config.toml
hidden_size = 768
head_dim = 96
intermediate_size = 3072
norm_place = "pre"
parallel_block = false
init = "normal"
init_std_qkv = 0.0236
init_std_up = 0.0236
init_std_down = 0.0059
lr_mult_qkv = 0.5
decay_fraction = 0.627
batch_tokens = [65536, 131072, 196608]
doc_mask = true
Each number is 500 + 25 x the weight over its row's rms, rounded and kept within 0 to 999. Layers, rows and columns count from 0. Numbers have three digits each. The size before them is the row's rms in percent of the matrix's.

# layer 2 attention output (transposed), 768x768, rms 0.0573, rows 701-767, columns 384-415
096:482451495490467507463499493513508517530539525464543474503464514482506501508527516531466523476512
101:478489547495484485525505514462511478477506503511497496496494520489525507495490466516513495484503
102:484543471493465487519475483510528528506467474459526555499497519523494482508509518483476500494508
097:458462518470540484507486503537531465500469550502491511528532482459501493479498490518505555517504
099:475511524493442511503513516511513512488509522506450521489521502497514440568471504506513551509504
091:491498532522481473566500504503508504477569502546550498521507536527545558511480531483534474505517
099:485520485516501521470540472495490491482511472534465493496499501559482470494524546483509506490498
098:488507498477529519482503485502438519506466513504491466472548507467562499527488491453498488483497
091:485502491522481569516511472500497496532495503496503461555514511496478510499516463451496491466448
094:509514515548516498468496492507514533476482500522516489494477518459464511478495495474534450455517
097:518506543449575500527465507514491497465527488504486528471502506511532474527511507544465502492510
095:520531531519500508457545463480554515481496463522512478489510491465482493511465503474486492507463
100:495527526507481451528499532464530499524468483504540490535527495479480496544492522517488470506511
100:530486506529484496515506510474524533499490485538522459539520507497491488504525491488496473487488
100:502461487488514532463548508503494493497456556504515524500476505498539508498512505473490480534512
103:498455498492504504537512486477485499521456514485485496555516506498487475501493504491499462457550
098:468510526501545501461469513525536526531485457525480511493507535493496507503482503456464525544505
100:452531497510505520456528509501480524489497421519500503511523492532505506475502465434487485493491
091:468512468509511498482499503474484500510468531496505510484474481455516501526506500537493508445447
106:486469496494486487501492492529472514457568502519534497512470476496467512522468507514538545541511
108:496514470514515498511480520502494501522518510527493495514484474492478470507463511500442473514459
102:485522474477480563544490471491493539511504533518493500477502456527444487531502505436466537497530
101:492510471504475488493492500516501491488490515496554533538521555452488498477491482510496520554558
102:507538471500520536533488521471511545525522505474516493479477511488485516506510500446456512496534
106:522512497506519501518532496509509483495553497501536521489511498479498479457505496515479486503518
097:492471532533481519482516507508506489508508481528531544529534535476508483503459491496447525514481
100:489514483476527500501491511513488537480497510486472494509500474555486513466481524554496533487483
100:479486522455465479466536487510491499478487522505501554532540449484453506466493486474545475510480
099:488479481507547513549502492496443447538510472497492468474557512498531486550529524469509475487486
102:459507521500500495529527523498454454476491503471491504497453467535471524511505474472529482511535
102:486500499537495508463509514472487484480546488509521517455516549528512487526553545460519497505490
096:508485531520504491496533472484490478548508517509511500508487525493427526493533480491490464521512
097:552507486509520504493495507520476465504487495468513495515553478510500516477520513495489492487515
091:485522529490501534502476437501472471544513526549549506508476504481494525470496486513489504516565
104:464512488498493516499476488454481488509537480517554491470441492467530498493500508515485446508521
094:511497526505512502494516524464474507493466538492512487518474494494549504503509479494513517509472
100:486484499476541538479496514485562510467523461436489491491514470505548471515468489467511477497476
098:479511513510471551486515492519491501470540486539498519471520478486502529508516531539455499511470
101:548521536504502474536518468573510515485542460477483502511488483481485492503505453500502514465508
097:487500508499488546482526501531472476492507491525498513540462523512506465497505491514483465521511
102:524513501513494514496486482487504519483523478446486510480515506504534501453484499503503520497522
097:504461516512561520523483495465478536531502508468500500506499545495497502495508499509493500474545
103:478507490462516532472504528507506536548439505491492539514478518479471506488479495520532489432464
106:511502490492486486472480493489525507484481461494456521470464477530524519492483491491517542463477
099:502524481478488499562506518512492474509497484526515511528524514491511495482497478485530513467513
093:445493480470520510487492545476469516487484487483483506524509479491472485499501500530524536468461
102:522489477490524482466469548449521506493553531494517500528549469482499497481467505502535514493511
098:497519540459481464556551496459490506510461468534487556493452465465496510504488502506496486485516
100:489432552469486509558519480468529469509552506498485464527483476510511520493531501544498504509488
101:512479491516497493507493490512500518508451490538441487511491504517473512491506521489479460488494
099:494457491519520507455502532510546489504451500477509438506455472469513552471473514486441511482545
086:505539497505525476537514523502451507497498503525530469544475465532470499504535485548469554483492
097:516494499521481530516525470539505488500503489474490508479500521467494479530497477506493546539510
097:515541459501487512518502513538497504477542504533473507492540490482515466514475514499527485504500
100:482532473489511479496493509535537532493488534458475489513512491487525516482468516462480516443526
102:512446481506502517523501441534494525504494477500532533539515481496507506470485494498474504508471
105:475477520505427472486526490483498495518536527495472495522515500516530512509502471506499468515488
102:463508508488501519491454468491491517499510530508526511486452553475447500538517517468500484541482
081:464520490507482517539483472519463457480484500494470519504476528522506488475517539526478487483490
100:493504471450513503489540520518517502475500481519501435503474534464493525510534551497491457507527
109:529514498522494482518508487500481482533518529486487512490513477475490510517493547432510565500513
099:425464525483477473469478507509513541504455513478443519486455527516500481454468487529489497479512
097:549486470445499541494505497506493515525515510492503506479463523521456488465459508499486543489499
101:494515463501481506478464496517506454448488500527488497485504451506495489507500513500480521496512
099:500504510522518490521539465491514461458579542500494485480510505484475497528508480481518514495522
095:514477505470489471544506534472512523538506520494526496492477502466502473499515546547536489536479
098:534492491529486507459506510485491481532512515503504548503549498449500517501504491537493541480447
# layer 2 attention value, 768x768, rms 0.0297, rows 702-767, columns 384-415
089:499444517470518460477483511546539514423501505543500513465480502501543503525546475552521520479451
088:490555504481500457528465492491480515547520524550488497513512499484488487527535511495543530535486
085:507505468584501516492529483494489499500489450573459470511480489495518535532460503465515500492494
089:512487501537529481511509489495470544509518508454536456493508467478493491485552499551483511499491
089:484508508478530528460472523484510491497456486493497502505484489481486530486517499511441493494444
085:488487525524500487484468533495482446463404533509518515500517525509523474490482506559493500486514
088:503519521449493508490501452454504463541499544505474541499528484525492529498476539479471491458496
090:469498485519502443517504509530530546543521533480484513547497500476487539503530498489512496531499
088:474431530513481507498519477491550483530490488508502532492474522551468504468511499510523498507497
092:510479488462569531481486497487483511516453508510510508475484491540473486488509508499461514531512
090:538526472417483503497539545573519488497486524533515538544464524491508496491512497476503509455519
091:508554484559516515562507503514487490446466518512524489475478510507520501546517511468501484472488
087:505471478581499460485532476494507483476510512503499501503488453480510543482513502472515498518544
084:514468494454518460471481556507508482477495497535489467454515563466470480488520518492566513527579
093:508508503505499470499534501446480495520440493508505498496488487504487472545481483521489482520479
087:501542482502453452491479502510474518505532521498523500484502493488478512485483501468532526493494
089:550510510535443502481551515493515511504495483522521548549479510514487509529464506490562472486522
087:464502504507476490473507535528523471461474504568486540491540497471481484496476511500500523506456
084:463491486564526481525487512478521500457447482538527486472512499500489509535514510495483482485500
088:508494509490497463500462499476519511541542498445452474489496490527518481505533544503486505503510
090:492516483465500517485499476441536452479444532547498532472538470482501486521511525515499498477468
089:485512535447514484457487532450525502526535500541492461492527458516486494491463508534468479518504
090:482485503544519525491491485527508470540497505433512485466493456512497505513502547505517536520479
093:475480513518494504492494535512509531504494505478522494465473478517539475517526509465563491529464
090:483470531494514497489505532490567528483552483627472485489508512522579503486505510494520493533553
089:475457501482532520515509517538534486483497529546480490487484503499492485469511505516516526529543
087:505473474505574512487498491526526512435492491499515515520476536477409531522524488479512488528477
091:482483501511487547479510566444488567541456474468499489495469468494499492498543463484523493490543
091:507470494587500494515507454488519507443560522447484508433528516498486494530542485467479503513472
091:520496468542522511504471484458523542465486513461500507520472488498473524504536494523484509490549
088:492440477491508526482482472522483526487528488497519510568503495497510471484530510493471465478471
087:495469506499499520480499488469512507503464485507505489431531504524506522485505534522524486478511
099:482505464555515504506496483463490530508536532536494506515527518497526518493469498498527506537480
089:557493458515494527521520534490513525494435489494476535538470474528508465476471517529488493531529
086:524492504519458498532476470475508460515486514515485556438553497514470539519486502526469495494511
092:519504517526496524498543510512543495511450457513495506482483540441522470542478503535550507507588
088:493475512511488545497496483541449478527472516483478479504463499516416515474499488538572528503453
088:543480506485481502509520469481472503488521506491485515528458509491515494505496514496413446532500
088:494510517522480460483502482496500522545583484488478486455477525489485487550506514495551520483487
090:506511493538497512479480501458500500526509477514531497422488517473472512499444478523492511494492
088:456478510446505475512498476509514487498545500483503447502508482485455488489526498543527497508506
094:552476502515498456507471469523521521479527497518488488532464487533459531537510518508499506508563
089:518481488500495490508496508498488481416474530441487494452484508465521488504515531512577516503483
092:490494519462520510527503472508545520502500517519503504482538511521544530481542478514501506507513
085:488479455473463484507470467504489561484478510537488514506491478504482518481447506502564497517468
087:501419550484476501516488563506522500510499488490476522445517526469474456497513490487533470503502
084:522484512495483441485471505440462497529473487519493510476464473525493522535553509506492497508489
089:468515489503520537501490450529533490495480482487496514463491478532495503491474543517490516472441
090:519483513492498462525486506512522511479482491495540502477496521469487506521496470497543478514465
085:523497484486442525555533539523470477468549486501514476503508480527496516478473497500538503489542
092:519480505495479485479498541454526501456492516534470487522513523471463503525510498510518498522479
088:502513508491514484532480450509529521511455478486489507508486521510519462543498501481490515522456
093:514504495471530485487492527468496495472489507465487520472496482533530477490503487497526511506473
091:489517516513471493526475467523478522492464493524503514468467506528487519464493509508461510508473
091:513484509552470436465482481548478513506472515492502513489506474530475514533486501479483501510530
092:534480524513495500546503515521462479491495519531512508519509501443491488466494504494505500492520
093:489439516444478494504516494480511480419542489527473489511497503488498511495483500489530504483485
092:492512475526547494491487519528511485519492555532542530495548478502496509537515491549547504516528
092:514518486482533454481534526524512507477520498458487494494526543507523488496524513471520496536456
091:518510453554535530498525438510463493553557505513465465523505506494476523515499510528526500483510
088:511512510526497472501470465519431517526449488484513504479497507501517481510554479549451482507451
094:471506489524508514472463475486494504543445492534544498512514533507538486485481476523514521500520
091:524528513519454496499533481537523533490451485479498525510553470511484517530528469473447529479540
090:495484500483493448519532462491515508502497487496512494460478490450554497492539516528531544517456
088:482475472543483505477510542460444476542486505561519482486474496470551489510463480450511524485489
086:509497505516451507513524502520513525447484500549506506504492507514549448488507510472492527517522
# layer 2 MLP up, 3072x768, rms 0.0782, rows 0-138, columns 384-415
113:491478483509500529500479500500537507509502470510493497489514526476472499523517466499503494437490
098:466501537513547514473515501523501460529499507497550514466458415489477488483462491465494478517517
093:511487510492465467539530483485533482549519488484515510523500479501479518521485512483506482531526
101:479549470482513449498485528510498494512555496465517516502474543509492497530509493491510521488477
105:508500508488515502468497479505515497510519503523507485446502517515521505465469542524511457526507
108:504475498460463482562498508454531493488495461537475524541458526471542486478468469491474507514475
096:464496520503477501513470525531522463505502510488528457488512493465512513491516469507499509506518
091:472480526493578484468462491486523510507430469486510465524518482569497539496482508475503483481468
101:497480537518484501537519491515491468467530509555516542480530515458506530494539533474494501525489
099:453491476486461503468456534489476491535512510508489491477493518572500500535527489462513504483545
096:492496499499499514482477526479437529518468517497484510455499513488495506535516494485483509499528
093:499478494459494497508514486511481476461565527518441524480494500524440492544512479463505473510484
099:486550520506539521501444507516481474531535520494522512495498498506510497500505508533481505498469
104:493523524479537493514496498544514483471488497518477507475486513531507534475514578507528477511479
096:504535505530499463508487476534498516455526473471457506496498492492522498512503548499442505502437
093:482503543492498488517514539513508487504524512448509509479506503490523482507510501483513516524453
105:537522503487490507507492489486486457519499503468510465505504489466498523515478478532512458512523
114:524503498506470511523508504495492464457487515481486536473507575504519502460548518506508518535493
108:505519510517492497493501492513498546497509524488487544501525524475501500522467487494485501490484
108:492504480481495518508526484512505479478490496514478509507503499504544536530531489481513559521527
098:515478470473447473534482495501535487505501508506491529526502500478508473479539499511480516507496
088:487486521511543494493518491469454513502512490509523513506498491492495527527499458513578497511480
104:499473458499460541555499497512483496554545496537468507511537505518455479512464457488487500458516
080:462481495519512516468495517521541471486465461509529482494537475539545524509481547481501508501497
105:491456512507486495502529499489494509523486484440521524485494462453545482486511495501509522483512
096:469464508520551529481483495500499459520500526491485521445492464522459518510493475539500508503520
093:510515500506487500505489504526438456543485477545488496489500513489518494457486481516497506515551
112:488510553470438462487532501544492487515457502468477489505506452504452485524463507493463511484477
082:474509507476478500488519541511490483462511432492525484420510521510543483534549493513457499453522
109:523484470441550515492491508476521479490483463524509463509516546497511522493480484516494514500551
114:505516533503487452500515503474505501477525479438476484466491510524441465544555486512558540465518
114:501472505551471512499487516456502499511471496471497500480542459528525509504492505523472480451509
095:501473505525537513516472511514504464507456497517499457504550483461457521496499530533478530481457
111:520475499506525495527461503477510490515522510527549459510486470500463523504491505546540521516486
099:510431507503465518512512473493522516457474465509534505471513476510463533513480456535512485503487
098:510485506535517495443500483548511574507501518491550470534496512513523494436478467485466515520470
096:500508526546487490509441492480515496546486529534498482432510473505463514507473492521462518493494
092:512485524569533471514481511509519505512544521474461527499485530553484486519503523494499514501494
107:491453476474469506511508500477527483499517536523503513481510502484455487472537455460557489483504
080:491503484494501495506522478516505496482499509479484538527574558524483488549500495514525460502486
103:493468515472494480519534506470511470554493507475523509517486477526441482524523480516526517518488
103:499522472502493498503488523484498469530486509514484505530478478480518486501523521522531500523508
115:504477492499524492504525479465486446549461440480487470502500516473508476507539487423489482460505
081:458403520497505522471440520464485481471501501477487471534478518495494475514512567500510473496533
100:497496485480466471515539480517531524504503523505459505518478509498465474455502480486504560552486
107:506474527510488487478514487542515470499500495498478499525537473510483520483441523507539499532594
102:542450499520486487486506464509503502561491529419485542502496468528489499485499457468507482511522
098:451490521480543503495522514486505488525454480446486536446520453448484463483484538500461493474517
081:492502542502528441521500505501480507519497477499477505491503515476517531556485475457507476456514
097:510497497469469477510503482500528490517451511503492556491491479497539495477502505512490480500518
089:489500497505493512464517456555516511497466549514537529491538542502492507501476514481470484506481
097:509521490473481507519442541531488495509506486501475494508454514494472487490514438504517525480506
088:496476564500508456468467488520462483494494502512492495492470475497497494504472504527555529476548
100:530512501466484482471449478469483533461530489538527527481500490495464526518444501531487458499515
111:507475516526512473488501476526525476495475429499470499446503472495508525450472478516456522497460
091:497494522496494505443499524515484532501532512510518496472481430508522566535555504513545491545514
098:510466503490472513529503512475469527494511506499479489482519524497491532483494501535532505506474
104:515466500519494516501484524500486482510486491505472515487481476520506493498493503544516473517492
104:476498517515525478471493530495506471480498486505537467507483491487526486526504461518477469507469
083:461469547480535527492498509515554493494487498500512508452517515507513520475481534486463529510501
126:496503508463462479479505498485465507497503508479448491531551499531525496502510510427511571473491
100:474529477515515506498493522469510521471509479490488483487517504518502471508493526473489482485461
088:549497515526494476492507483468510491547492490464526518497461516510480519495548470484521500444492
099:491487526464538471493472537509523490503489525539498487499482505528514510496500498495486528487523
092:509490507460489490513510455535493503532503506503482509464480456495513524505541487494550494530478
098:511484440509493533522509548515507506465460512508456499493509472525502530451514492489516509493499
100:514523472496437516524501454454516531464495463501501510513512504491503506453478522504491459453507
104:484513475468483462498496468484527484501465524492538497470513533523540495492496486513475454474481
106:520502446431489523495492536468514511499479482460545460502488466518518501469517491475501508460482
087:453511525510494495471511485481517498520485466491495472480546479473481515490496513472505489502517
103:472481488531523432493540592550502492529474509524480525475544492489547497501516501492468486507500
091:437505522507489482536471509500531493501463496556504492460496519550521486541515522491514498516517
100:456502511512511515499490523497530480521506513489539487520493497482535500481471530495512509524488
111:463527490497546495481467520520504486512482522469505468506514500482488512470528486420490486509530
100:501503514509496494517443523533526484489526525520504518503515510478496488508537489489470500462482
098:490541504462462475511466484484513475499490520486499518487513474460467505473515493510476494455519
110:525503509496452508511515528522484505470528479491458467531536516504523471468485457492555513512496
102:473529476511534485460520482533494459484491511486498489474484487489487495525542505477483514514528
095:522518509460542420515511477494508501468474483475523467538520479491458490487460511497474480548528
109:511479545494498531471499528492497456493477481487455485493501527452538516474472500496527506486471
098:492502533501512507529487455488482483496537499521508484502502506478563471481511490499503497467523
092:479489538493551520486532497490558523458491463484501462544529482492505475485511474489488491468491
095:526500501470493485511523491502506467525507479489521487497522482499517535512544499600476510458495
102:502513454504503504475479475510470468463542451504474478480471487517466505470468485480493520514476
093:468468505492495499546507556488454509466533473476536496498492440478549486498525496522486466480505
105:472476500498481499506474504511468501533505510534506514529487494462541462483535529523506524528465
102:549496508505519474499543506484494435523492494462522467452505508538520508524473536485498500452515
110:514511494552521502527509517531464498526508480516521545470483463487535531534496465532491503496484
097:438511504491494496503478516472490508475493487558510491462472494505520508493492537485506541505522
110:490530521482495484524512430529461452507499508499444520502522474523508509502511530514465526524517
102:523479508466538557491485487515466525487525515511497505495482508492517521467500489499518494535513
099:504542514468504503519473501509500500494486522480516489513488474531474491489454477462505467500521
106:492497588461475489511529528493513529504460459516509494487499472457510490476505487471506495503454
102:491465463473489506526490461524513483486476505468446537506514488512482472454506483495481521534489
095:508492489469512503463484543480510507480477493496513499491545497500510505555551503458524453520493
103:484521454483528501501532501500496478505516507454540509472488500496488493504505507528536500456487
111:532483509520481506493532526505512482479506505484490475486547448508487477508503518500500515538495
104:497508524488512530496549476500485489483465477532497526531511510486528487522532500470508521514522
106:515489550437524531502478500482546510472502525480451530493517526505527498514503474525535478515517
079:512520481540499528493499493475489498514524504535499521512494464524468540513434498540515549491491
121:478533516521503509539462533517483478504498501493479505551518558490456499516507517507487492510473
092:519520514440490506516500489516523565496504493487499517497485517475552535509520482507490491443543
115:488503520476493505507528521524465500531525511490435531501536519514523475507516536502516549498509
107:501511524553491499452530516517515512508486512471513583482499470502521487490512566521501506485544
110:489490524537501499468513529530535492470479472489513497491510467505472509480482492490492531524524
108:496521501514511509477513461550508467499476529503465533527479487514534495492512510487509486479492
076:447498515500512471487511485498510442487499527485499464517446514496496466578513494503527453528520
108:472481491512508490493494446499521506502518500515492501530514507510461527510470525497498492500488
090:524457555492442491446465545533478499497499483498503523495505475514519516524490494523519499497515
097:475504523510504459522490492483467523525513517515491467493484457524462514479470503504507521492507
098:483478523445480499508493471477531489504540507465465475541509547530518528472475575515521521446460
094:542504468478491541475506486474506557479512454499505472509502559519475485534497475511522495481507
096:534476529478522479481504514484462477528536472478497497485505502487496474539525519463494475492515
105:515449535475514495518530480502469491457448483503502492508490476511475488539521486471477544519480
081:443468516513477493500564493507512498475537458506494488501498479475474508497506527576511489462508
122:526487526483510505549531485484518523459500463527505502516490476547508489486493484506486500495485
107:560482486534498533529491558509519510473484513448497464475486470553494512464484510496524532452492
110:525498521485550516491509502530455470518531504473457504500459512526506492452503508474503495511484
088:492557487508488504482513506509428546504467509526496484482483484502449513483503510496520534511492
103:488530520503433496532494523501486515485503488497483486486523526528518512482483527483482518532512
109:521495494504481495519485505498469474513476488444510468476451474490524516514490523476512513544484
088:468549499502457480509538498477506513481511505519479548480489521499467516515511509483507504461472
085:457524526541498533437477479516495479480506500522515520474473513492508459543533558504538481513441
095:499484512509525526539493502500492536521486504556453477491503467491520494498520482471499586518485
106:479535488481527528505500494498497472472507489428477484485471547507525499485496534503461473493512
097:480514512481504518488478508481472464481495520542521494483542510497589505456470495504465508515458
091:512499536515515494482490501516521510523507498560509454479497544477458465518491498544480562488492
105:500467542512507457489512503499534468539476474485448490532502539522515528557470496515462502490540
093:463507520514519513482503554504514513466492516480498529474502485475490534516506494502468469526480
098:531504508463512496496508493502511509500483515507486486543473480496512514445533507471506489489468
105:518490479494527525496485476502503551530459469510485510494500535503598534493504512526493492531532
086:491528456530462537493528547474517493548480518435499518451522516473462539495506460535557497502506
094:470491497499481506475470482573548474487483508497516476482463496465518507490526523472504541545520
098:485476485470441477487431488462532483511548530503509506481468492508488514500502505512462486475497
097:481512455520512491513496498491519513490513536511520525452484473477499483490472495543491534522469
098:473506491471541536542499518466479522441471481491553481474498454470577487519501531492514520518499
112:464475483503511488527470520541487481485488531542520460512522470536506497518517494478502466558503
106:476485516492531519473491517553536500525504485491498495510492475510528520494476486552465539483501
103:472529519507475491482544453472525499498523525497540485558502518505491485510527520486467509510478
# layer 2 MLP down (transposed), 3072x768, rms 0.0281, rows 0-138, columns 384-415
122:510438528533469511512461515471516492503554515493483490520487486453474563509467484486492448517512
103:503490490551499499499493473505529522475504473498486431472485506484506484504545483487494561465501
093:553496497550527548537486527525513483498508496487518499476453501532481537455463529486499452531486
096:511511543483526484506530462504494521497487503463521509509503483518503494535516516517506481545490
105:469482543533486491527522519503519525477489539522467512479495498453488502478499437528501480491464
106:478489492463478510526501488524509500474495450523476482472456521503540534501456484451514502573497
095:501506528530474494514488511540479506455470490486518479473517494505528503499553487534475494522517
063:540490474509492529520518517516563441503519541522477506524521475482485453506519487530486501529464
099:459542502507529467509481521506440483494476500523529494501505529503483487480513503454474452498492
107:485495524484481498514490522560476494471467499474509543532465496468546456484520466457545472543512
099:515480503511496474462539474501492505456506492527530540493506498479493482483489487512498494494473
107:482492476484443525580545500485500524510481517518511498531568497459478499490482440491517556539495
108:494478482510535541490528501546510515498515501525534513517478532519509462524508535505494504444509
104:524470478494495512510507459491483523489542534505490518526483466458539481469485505477527481500503
085:520494484457506520506494499472555466547497514515507482545512475486491486481493498473483503510533
071:468526496547530509519467492495514476446471464499485466517503505528522500497503491522492476517518
107:524543497511475536510496534483468518467455564485512492536506505502502448470483489521493480488524
112:493500477542533467514491510471518480469484477511507484485490514491497445445492532489519495538460
106:514494491548496514505463478512462459507510494487509479511511490526484518465502476509511470516522
106:495523538479512475492512490529491516513521517484520505455486516509508519512465470513523536523485
103:523501488522507507547527502495523516465484514510477489499502487491503506546462563518514500490463
088:496529503473547510498470465558517479476481532530513518519526489511525520498505540521470517453528
102:504518468528519473521505435529513508472490519516465447518539534531502522489532455479512511458533
094:545455511514504473525486478485511549483504500510528517515477526525499487504479494487498483522504
102:466472468474471483525513447474525501490546545486515502466484467495479510485523491525527518529510
102:492485518518499491500438498505492489503475439543483531519474511488523483513525482532515554485496
097:483501526480548478516517489500509498486490456445506474490473492516505495513498462501499476497549
085:464477502526476489453475526496489504508493507515485526465509448462511482530533475483521483541510
094:512511485522487498523495501483516498541459513508483489517484464554475487534478518492484494494478
113:509538496499505541430486509511477490488458488499501476484482550509495495466513516455475498488461
112:528510488492461488469489535482507476473495492481493506493507506461449504529507520485567511456517
097:496489472512516528479528514534571475490519542503498512441451488515505463481447494501524463531504
093:483503474524532471543475497528455493481500519471476497507489492510501466444541520478565491485454
106:479479485470415497533537506475507515472479493513525499494455523502535507521440476480514495492494
102:509457497501478517491482456464522483487501506447526490500527494473509484514512481468509488492468
103:499525475524501455468488466514485529510532454497527519546480527492494515497495501514466497487474
098:504504537504510512468464504510500538515479539512443515522468542534494504491489482484513486502492
098:471481476537507531520471471480558462498553507480485542495474503488461514479498501466498490495497
109:530443456495477490527471504467485453509527516505538508491508490493443535480541469475511504500478
085:494523464475492472535463510524502527473528513489528439548475430493518465444505469527480504612463
103:509476512460484510524483473488466459502506428509488468505486498480544467539536514477500467459488
102:525442479506519534507528537511507521470521508530508507515484452472488472484529493501508500498517
117:523506494489544484510566520513500510565484500505517450504493485495506478533526509501459532502506
086:517470477529534498474467558526553517523536518519466495523424475530505501491541470540494464497522
105:528513495519539517508478500520507475487501516475535459488492501501485507475571551525535474492498
111:509517478544487510530498466556481480494494492507562467513511506499535510472525454501518492504496
102:497463493491476454521517530506460516482509512509500513492508501501489446485506484465498505466467
096:532516476476450484493553501465530497478480497480538495478494534487469501510497529526472501528501
092:511525467445533517523458490492534537511515480514501550547505530530486489472499456473511477506496
103:467475502525538486517471508518515482533542497509517474522488485554503518526482488496478491466448
081:488510470479517488513491530501505488433552509512519512506497492484491473458478466511508568520433
100:514509496518513526533469484528530503494485492494492459489498563513489495507482458461509483450499
091:485476472497447538483518507473482509518498499517504493507506492533471511522484483487511507473539
104:488421528520499481503497509504496490518500473488511516513489457436516511484494441477501512482500
112:536479502507530544442483518507484498526535505534474517524485542543518528468477481517485469510460
092:515459505546469499492492491526517457530493506499487506524488515472481495457538512511515489497482
097:482474501486519509504492517474540488521510496517472500504508472493438471499483504512520511477487
103:498464488488524519503490495510509472559525466528540547473476438490509457516508500494543478488535
116:503519504504491547453491528494527479461521505497474494525498505503482522476521515529452484474508
072:490513479538492520508500486539508457516501477531470494472490512500499499486465505493534429489494
118:534502465455463522527487508509515448498470531483473495503545501511505460489509500530447518490481
104:521506512493478477487505509482477500524478483486514520525489496522493478534498553511488449477483
085:536502535531456528499478484477505474488500505486470528467471491499471484504491483531519483498498
101:519500487519532528464540474489504481498502495490492507483483479500482546493494478514481483539521
075:521498458535506482563497507487511468502511470512489513468555461511504483483478491438477461477550
106:507526482486536522511496487497531531519492493494498534539478485540518503528512511499491469504468
103:504452472488510524521495506543531490540466502538490529487499506487498483474521466487437531448542
108:493479523506492478465490493503503495505486531505509508523528457500495505482488496492477480466501
101:512479453508513493494512533526490500508497477517503535493413512500508502498485576499485531501471
091:487497466509455524511487480452503499501492513512503479480487499490492523518478536512505420518498
114:487514468518482534479500492530512525463522485512542535522439466453476466504521526466536540533504
094:495465488467551471455527500487556507434552543497461533529511450505509489511498504490467455555499
102:503530489477521522484538514551484515469520487502534487529507509554499521550548495536485461511519
108:475475470508491458467524509483532493531455488505501474513468536515491500474500494500512559495492
103:547502487577526485513436491473522503480530486483494524479453472509454510504483490490543490447496
105:518479481507536478474535449528525450487498456548529505526458509484519479529484492521518539542491
103:507532499486508526506517488516495476451509496494492476525496478523519473521503505551508485464446
099:488521509472484496494528511524528486515475555483507495502475425451484509483493544492492438513482
101:521529513500517533508513479491510495492495526494525520496454521507492522509486529522538499492488
109:498491492511487501547489501461523500510548474482485468482508506465473496510498461495512495478533
099:504441508521481497525516485469490501488480532481528515508519520493501512505533462502492560523474
097:542525518552504510511452451471499501480518500525518509490527472562529481490453508496500499492491
097:511526500519501500500528441487498540488490491476534462496496495472529481453524515501522517515488
103:544496475513537509470502522556506478470514504536505519492504486512512504509512491461473500484501
097:531493481481511526504455527494499487501520490525513480498517476507531544519561504475488488516499
106:523483504495533481511442507496489494540550510462445534527529502503483492507457494543522471516482
103:530491540488521496497467469503498543484456470525498512519513544491501524463533507536467497483515
110:534474494509481496558479471482487491515484523478474491506489514467524465526520465530485525518499
096:520512495531478501506484483528476555522530530475522500512491502497538517484508503503472465483527
111:491488519515542522539526540532450516517462491536469507493475504467472528521501505530512522460519
113:479514517502486499521525490506517477425467524506487485500491478490511511494491523469472561501508
104:511494514513461513471512519481541468496493537520525483538554498507500475502486487508491491514488
067:493521565478504499504492531525460491548500483529486490491503501468514500488527474497502541520505
107:486492521451470508514520507486534487501512467506465501482456531500514493452478489480531521515510
101:496471537497488502485501515474522527505523523536513517536493487502466470494478495481510515520499
103:496488521510517527489544434547481504456470477491461520493501515518516513494496499495541485480502
112:512554522489491491480480497476474488454511470508511500507503443515517518506540503536509501516477
108:496470497491479513498494508478446480521502488459550465559510470492491495496519476479463504514512
101:532494463464543433498510484472480536516507502469538482519499510468498455479507490500506522553474
088:518504543496517462468482556531498492473496540497524514484490504507506483515508495533511511499491
118:453475532475501473475535507506510505515494511509514528530517478510450443547547539502552493550475
096:462469486544515518504497481499500486531547495557511475516478490502483506480465486539484456513485
114:537502510495478472477489537501487455498535510507539516461496515498503529496527534518525525506454
110:451493482572477502506476477426504513463505507495499500507530479471530534524527497485505470520517
108:476495494527515481522505512480489505521540506500512512479520514497480474479487503509515491463523
108:558491512503512472494494500521584544510492499449494491510496520495494501465531553477527518527473
080:496523511496520466486508482568522474479492510527524473481524526504475514452498493489497492497515
113:499492506533463509483505534527468497490514468493502465519506550480521521480502500469492512491521
097:505532490530503484457529489508530493531500509517463532484509492513524503549487498512470510509490
107:540510545505498510487514525508468502506521511512505473503499478458499443485512549486473471510504
095:501497480527523482523511502473497490496501506455491502537520467534536511488523487538472494549459
097:507472501511466474514545508502497509495467507485520522489483523512471457466435456494466487542539
094:504515504519502498476467531498499523482489501500475461512484471499494555523512522505515490538533
102:499499490478541491478509506483539500516503501484526465505517478470491507509499479554479519501447
082:473492494477484484495493450520477470532491504544499467502536476499484496480493462519472540450569
055:501524512506493513526508544450524496498487497534551477526560468520563508472490463493523476541506
103:517500510522530471461504484513435496505504490459504528495492450501478478479469501488501466476496
111:493514514560512530516488482484473518496460500531498498462514534486480515547470473437477535517533
091:492509485475484542528536530476527473527545459520517487482505467476515521511523515460479473461475
100:516498510485482506519513544513494501474474486518525488500475485487513459540494505507499563505467
113:520505530495494452522486478476508518523536497474508482515481474533535487522523497510485517494506
088:505467503522494473473542535506496480458493558473506490468519479474528509485504508484483525502488
090:445500500468488464473517484475530504501549542522504474498508487499508457574466508528515484518529
098:491450502491523494492514490526498494518487503501485500516480454517498482483473488470489435457498
105:491483495486488448496532465508533495502487488502514502497480458474501502487470482480489525526514
103:469490517504526493492492437497458508547489535508513474554480474504513470537545486493524537500492
095:485508521478445550467514490465484505495501515480529497491481481514504508498506483494519493565500
104:550477537547466521484497509485465536481489533466467514505504531484509488525525504475506549546521
094:482488486463549486499467520460486444495487508468532468494500520478500527455468478495525459513524
099:518492503528473496522507507462485439534490539478527465540514498507485497484491496463477523509478
105:534493502481511523544514520540467521492518501489507544490528516437543528473489497516463494493513
091:512498483463492493495495551503521503505489520527476490510523496522474482513471540530524497498513
102:537497499468523511536516506461499493495533498531518436528475523483455509493536493465494465441526
099:502492425468476508486468475527522519534486484523479487462566549527522536476513523469491457551493
098:478514515525519461507479543507514508515515485495488529489470492512519495472439492492491512482502
103:484479489486484495475486479534554499582538485499493522478467553510549517492491493509518527453527
111:525538513511431496533474519491496480509492548487509504500559500515526497513480474542509501509524
107:539501535492485532491540528463518476544504510499445477508477511462494453527457518511472520533489
064:458528513545540523470493510462479503487552559485459540478496518502493498496518496494496471537473